Part of a small language model's weights: 3 heads of 128 (1 for keys and values), 18.9M parameters.
Each number is 500 + 50 x the weight over its row's rms, rounded and kept within 0 to 999. Layers, rows and columns count from 0. Numbers have three digits each. The size before them is the row's rms in percent of the matrix's.

# up: layer 5 MLP up, 1024x384, rms 0.0273, rows 695-716, columns 0-95
# down: layer 5 MLP down (transposed), 1024x384, rms 0.023, rows 695-715, columns 0-95
# gate: layer 5 MLP gate, 1024x384, rms 0.0287, rows 696-716, columns 0-95
up695 101:540519451496633507423482460437566528457475445498546538457510495428546585446544447547533513475493449479513494482517533501474515547509410512496484615485583544523522499507514449570435555506606451500535478559563393521502471502551511553494436501464476414489499486502504511453471398417459461555
down695 101:452501497490489561460510477504533504520534488557512445500412419591564502461553595522552521481576521482551510456447585491530510467514436476522530497450442458450513491516514459535505489430473524548504484494503494516510494468551485385523419533456529528496345534574525482409476547583525498338
gate696 089:537439549488489456509550502552529444575466582550562524395530425445498569404522473534493516483520569456477438474543446453573453556501444510573493483496527509498553451479528556566482568489460462453440425475580537468479479472431483507532520525505456537486429492365476440424474468482548430556
up696 094:416453487559512401540429454438507563536440540482545465426555487509462535406521465455581517473483539579382459444474468474470508591400543541462425509416512451538631486523512460517417402521531486507561545501431504462479501486493445500495483529443435508436503521458484538507631559516463455570
down696 093:480580474503453549480569499537588488549545557555515525551444497560540439526423568451491423555507444545522545582471507517491513614539524538536538482645503475501386561526442509489484581477492456482448604468467498503587515517481485508551577505520518543498484539523482408447526586419462543481
gate697 098:509558478533456500467545489473536541609480489571497529460584530542431519447507439516559525504413515536490457552519582559465439533502526484436489529524464546589550535504519540559495546443526418495481580424491592544498478535480593508502509496531523605489512544480442442514437443532552520481
up697 100:455497489446553478530494464450486477494489530485444591512511561531493470459511431516647536407539481459606533522432516533531494490542472516482564557491402568553454553428574450519456446594521410585544480519465482502435531532478459444491555488507462465479538467492451410570518313519432467482
down697 096:401487549540448532509526497448486490391491530486474432444577428431418430533488524475569412479523575506496578571477508571497410403527424486448528437420551509518555446471547576452409543496567469515482558579534586422494484521384404401501448504500379509562393512591456513478503439527530535414
gate698 098:538440510496508478460522411451516401550532444480509521541505522551561519386504474556510498586514497521519450447525432572511454525449428508470521441490468388478459503484507443500560531520389539558562493538511457423489495566512505410536572454499506375420490455551553545567525506405513457487
up698 099:585475518515392439476570565530534449436430483578542522547553487507579535520465498474482475479467488578489490540585538492403496475635462464552514512514482467522479510437485495502507447418533485555569492481533511557446552534518500526605596525573451507515552567532513538522516445522551581483
down698 102:449567553497493573557459608532523547489496525577503466526436417509513533579518488460600569479559474443467511494515467415537481441387406543441503554499553419541536506480530493575458428502450480503542467499508478574428494552430553522529476518537522399521405578543429577508545464541450521434
gate699 097:489564483530395524504616488519478459522381477455503538466417508463488445474460556505516497469478561477523539521521380574559457357484421434451519517524479517547406558540493560543523574469476486427513511500545536641511471603565481528546564539530561420518476566526525547513439508485476620528
up699 101:579547497398438494560552521530506594574527579513481513347449479519467461531563586512511544472494471551505611530493538561572509489501527477511482554423486495564462578416449568467529531483592531526526425533544539505551588449493411525463465608471592494469539521503528562494530473515459443479
down699 101:410504532378574453492441467514542457517478468521474481452572488529462444491429522457500511547509483486537480472507505505431498436536504587493489444531496627523499491490521534444627392661521447493501448504483506581553517407474547511501508383509469435552435513541484437431468552473582559508
gate700 102:445492485470541486604515557489496572538443480528500450539414551522522547483470525490467459534516526508434465478511498449515465489531491480435468570510566496461532542438376509475505433430553588482455440567495553497542416501506535567472419545580540527538443495575430571499482461431491481486
up700 095:511451417475460550505457456500486578520562590570553596520574556538431552571514420512553470456456542486527526535502565488472529492391542530539463431479489573490511458500461520531612513466565509500504603478530370533480479544492475442551562444483488540376486454455514466460534542482425514461
down700 097:516436509475449533422477472558467448473482409438435515483488557536510419534503486510469487537510497479456586491452512483411453490428521437506501561527468434499493454540493522478454489452421449533536543415452427487521579460409530526447471516445415441499571571456504419483534481590516577553
gate701 105:498553499546492574454556502418417513463513606600386546519410488506496559465565444454497484478473548561479493475451445550428586573472419562499399549483507529573456472523477403489406550511445489496567515585457486532444493529486473551556507546415591527455514448515457482480482510498483491549
up701 098:527479519576431513467526569501551522564564521505429471536507473424489442586479556502381504510567561535466579486608458545493469462441392604476501548493470628446458459457444519408461411544448513532469509472605458507436482532531551519403437530462439432526545427484582571464446521481555456573
down701 098:468446506428461422466472468529467526456535492537609562442463506584473445469493488407493548457538417480479544490474499476507432506482555449518550516470559562582518520504477449400478504482393480463388498457496528556466574561451531482534452499509556456505462518468536552382416579546585468496
gate702 088:435576627484553410525492549484497433493530459432380482511476472546535526530491502576527468525469503503518431385411499445552508468495528517503532454478468490460556390480581475561557574518497535487452484495548476558484493540508421502571528597422575471491479438574571472483469544446405464450
up702 094:449504576427548513443443505532454449522497467518499471382492500544538480561536542643614555565483483505577547477429556459550433421546535505519582517488474572563602531450427520486548506502471487558525460492525490428564469543505491493468461542506517514514556529476541518479453511485462572455
down702 100:508517493574526490433464525565530481524466532462446500467472519521497448496423553528594411503529478560533510616472548530604528449636475523531506590571357549529551553539434499514467512511505513470521465586497499427541481422525610492466467492561385472487517567452504523580562498545485524449
gate703 101:433478565520553457450542519422597495525489433520451589506462436499390527504514518477463547529492593462441447473487500508601510522551465523493435561497568407524585420490602405534517543423499494471500424424438515592545456565540513523482357499467523459458481428448494466534572570451481487545
up703 105:541540520533523451535549497369528485497596416508443453487476512467624521434515394522477579415475429513551492436459467562510528604418529521560518503402476498480402475474412449511516447523487488599449479525506491532493519583532550463517580531521546433565573422523446541534443449476426560461
down703 103:522533555643522578528495509352557475582587502400509502455369381583469448573456434527423490521518572463461492555409455468505467564473462458511515549499500483446450548565512490475477574555456505548525481545515460576484538558456551530513448431482611495477499498466428380575562476512511503481
gate704 103:465415496561451500532613525508501497547386539525497492551524427530522528541469516474528521529526483534457479528525486499552515554498479482392502489517438458592593521468523493595490580476559521503465503554577463473514471463523486466501499515495514458504382492613505510515442465530502474472
up704 102:485546573544526465457457399418568552522466493465554556506440407500482542513549470513572492425552528547411550474552470491517490529453570432496528542469446564450575495406465462459537520554486536520327408481370508392527535469520485548461441563463478565397486527505477524554524476548517532523
down704 102:419617451475506464492485458478480385481477446501501530470538379485511462459447477455451506383508521541573443468478553437511422452465490507506432473505494460503479476475461524482487405491495546456558555476497528473534489501490517495480460509443491477479527551474508575540577470505453531493
gate705 101:559604461510514465499498508500486455451427473532502600521554581537553508442525565545459481542469502494591421504548445473509435474492402532513545519455547529485403387396540486543489491443551474526414432521529537563461462494511450501500528516411532498547508436627617434496448419486465533570
up705 101:465455456436439584539478535552523576502572561479468427424549480514495476519493502432405462489545496430521532483477572460566408599554380559534531541573572407507512557524458602531401494452462468507634523551484495495528468506567459474552460593612506536498550510544502521469522512501501506478
down705 103:540446548540518527542408412560480456504463512487447416396480469531537403549556455495495493512476528483603502522536459504479469536539380595598491503460534454519486558466465531487477546526497464487461480441445444464517496494541525517515518546449409454536481538478443514493538473508427470451
gate706 097:557455485502531421482577517435572442402503448476514577510490448567463547489535405432506549481550520447503513527481560552557427463521487538495465427526624419448463575594538495488421486459502450611415431528498473521524534458489477458423494509388551461479448445427502581588519458575425583534
up706 098:450490425483545543506501489529490440487637490497484474470571496416527529505495484508422492498479484475407484425427541530394493472412509516467419427545558560459516482456410466543491516500515521485484501502448498420549502483524489507576479507494447615446466476521536659564493459498489454516
down706 095:582535557445487514444482430465473512502469563584452541502509444513442562495517453504587499545485515519486571520572426558502408508492510522510508536504495347329572510527488406462480501514570353465508477496496511573510501494484460479515418463448509464552436432561444402568540526541471531556
gate707 101:500472427553451447576539521490438473458464464502510496499491441486376617496465513593439398455534558470536538451456434583473457504452470407522385503423453517571450430510505449507458486467545572497492541531458588466444428541500476460414441483452525465452589483468436526447463541471367523470
up707 101:508478497503534494558442455518582494550486531534433460478513406465532496546554489541493460489443466451467495551495538542482515558430463460538508550464574548515553441514443545555411422433535456576518564470478443504485507497527504543488503554556548540462539453504508524573486489586519483550
down707 098:546550444496587461481541447540520486539500476440517499518483515505524587414486476495516490527534536484501494498592552556499551447531532466402488454509512533452518505508441349456481481479545529503487484597578602469478490467476562521505489451540457468486549610576477455406511491616477511537
gate708 099:495537439562509470477491492600641514545438546432493505622592491485482512494476511500522400495585518510437462473523558559475507534482487461515468398462492419552407509510507520589470386527446484500466541381454556460422428417471427508483512494432525523447418481418465376357573493448452533512
up708 103:475554506653418489486442490495506515527545541497570471446458477508465519531535514459527466441538489541487445488554509527377551472451509487605562508553464460481409471383515419558557490511486505572522431396494502385524444498501423571479581572551497490534514482471477525549399485488498583597
down708 101:525520503517460516503532571439500494518499583486514504513520448484512558589501503489551425386472441549522514640533465477451473513442536538564525549411525490481546458546539500533482542449530603548550557458508404364547416565572482524473540527467577353555493584432484545474468488513475363435
gate709 102:409476504402478514518431450476588574446555471531522527485466477496439526507461514512485534445537597503425458432466579517496595397386488530480556526466512443557554491441503374492465585474497536476423451459464558578601567501503497528442443597475484513463481472532488449422460554514508479460
up709 099:574463518527491551543493500499461438460474539515508410421461489494427469409468499458498478527497621506438567470454447452521477519442525579579541454486573485575490482560456419425478519502436490557610531587477391434488406513533523567596530537404523547448520559391568556544531567555497499473
down709 104:505457588489495587532554500426449414580512479425519534520454467438506439461417520486508547548520508494563466552533448508544500493544546519485607465519497522542512531591575493637587548490423583463534475499473480498503521586593526509457458487425414593613517497437457549520521450530451630537
gate710 095:454578538566398540548571500466423539491389449471546614488528474555587547375562448419431531466561482462520475451478570511550628453481456483460508565506457434524446436453559525471468525574592521532385560466544539491473587520464516532561528475587586560492525475494549509574503471503531517506
up710 101:538449637513396506463532476585518438510537443528488480462482467431603543529506537499548447450481517422462386513503558489497466536483485597555465480466458452496602491475439452562522616503467477512457481511486571547506493434397537565491494478574528579463505490506539530509529479523596502574
down710 097:483493499616459537521519555506533522501448500557505512458513534516482413455423496486519575485493399458381573440509566471454506461489508453532483551534507586513435529464567498448459464533541471481534510468527526486517485514518483443617502554461472518557481541516471510516529434530440563449
gate711 103:483472555492507416492538530536490494459505525485465471551538535500453501491496384490396475558544470551457447555464430497486543570459488557494451490397480387421508542477462421551504542553475558467518526507514493570582573564579512453515483493491550493497519377466535485595396527469557535470
up711 103:511514480468509455476502518514505459453507504582483496459544414440467614530503527534499545480498448365536531455587474521518572442623461502593514493448505535438582558469516461550526448497441507480416430514539397470454499503462572496461601418423447487582508500539513529504472533521547489477
down711 100:489531479454618451509549481481555585511540525527484534445509498502443592442548534497531478463560547434562479521482548437441547575475537472449538481513458452467574511563510562444517553516463543457495502439447519454513471527446562409521522431553507490459550547526568534490560416538503497532
gate712 107:461473511576446501567533564508476479550475564512498468564440546459553563478508468575470573411568497534506461490459454539456437505431404520512460518477564523529431462436462547463472444425457586498508447430539481547473548507560518496571501490543479490466496487463670595416498444500499469474
up712 098:531462547505568472535520464549446433411507543545538538580545460601511515492507360465614481571501482485413537595461456542555608502502549469539436355459515598407482463460479534533528561565421515483504564507490479449499492623423537461470567531491525512374570472510560546468497471514455503506
down712 098:551421506454352444437530490593486483482450458512515542447457453521470575413544628496531530577500470496521446498476439591421485513545499511466550577488459454440472532523641534460555524430480539426511513469497486513485519439361443542588571480460521523526482466531500493504476548427512466430
gate713 093:506409578571535467536572507549428566533441557454483446481492519508537538510635505485485469614500418556614508493508406503653424541502472527585467469569543419457555478457557499575471438588553509509550448545530561502527482504458390451503493497457473533520537434439512531517481534374511517470
up713 094:573568487518513423452556525548460516519379457546570502507575426383510635474620568620472547528513499519436493601505530517525506510503580450437455418490484432586517461465460535467557569502445489531525526429448554455450470521487515470491454610489469470594547481502429463471461446556543522521
down713 093:425451422490429467495404498465546444508499488495555552550518487497586532458493570444563485496528559446566540353495488544509554600541513506446502512410425446480462483573417463485492509575448491571382440553385465511525541504441516520578536508503483482446534485533520494499470489508570551452
gate714 104:494484552538521575453447545425472450502575425525544516415480558446441453455488455461391495411549384521573484533550543554437444451489477519535523499540493475492524510554412532579380442617436463604478499528531482530482538508525562495556487499473514489409507421512497434460490483495509447523
up714 100:453532592540462433486548420486557541496541516541442493496439396484459607499457465582509489508509573487465448473496555380525459574446493560444470497463503498447516407556534442494525528510463476456466502493517452415470533467488506529506548510502439517524414611554519530466536437420587485479
down714 102:560473530519475575544474453478475540509532491473448625517483513512455512444551464512486524436588380511595453435475507486429464491486484444470453541454480428540494557558492517473374445524582458521467460459477473549546486488430541440514572490538522469446496512495503475528469502404473493471
gate715 096:492493478559571452474484444519520558477586479494526500417550505524511485476544481578469400529459560534532449359594471486440524501496494433514582471551509442437593430447501439506436506392433449602481487498487507495444449560502531494500497525548457474467409534494496465599544405559462483568
up715 103:496501515496506500496524455441438542528533501620424569462494460455466571554458504459412501498474468488550511536454520446471461495490502412469482526576598487587543468566454504484459488488450451535477575463482516512564500436572501558591468452463485460461410552557517524467402477499549487516
down715 102:435585486425506548439433486538516494575503454514516498455518487507475511482483560382467425596458476450575466461575588509501517470500506539357439443602525482459460539522501549499492430618480378459535454529508544503525465504407521445483463604518497496538492561516489493451489523495533486537
gate716 106:549531517512532507525519517548499399435601449510541545566558562514522467435564504475563417459500560504463485467451465483468510450535521506493555456460499373473482457560442552466498515427406490448513497502410552516528440515619462449478444487523462576485490555497545531533504589492381576447
up716 101:560515519518477517517515597430503549504460481431432569449466515575558458477520570533475528502513528407489518476475461507483594459410532435433468423538447430509529476478625501427471557421496385481556508446512461509422649504451384498526637498513566501488537566603519460569478472515469456496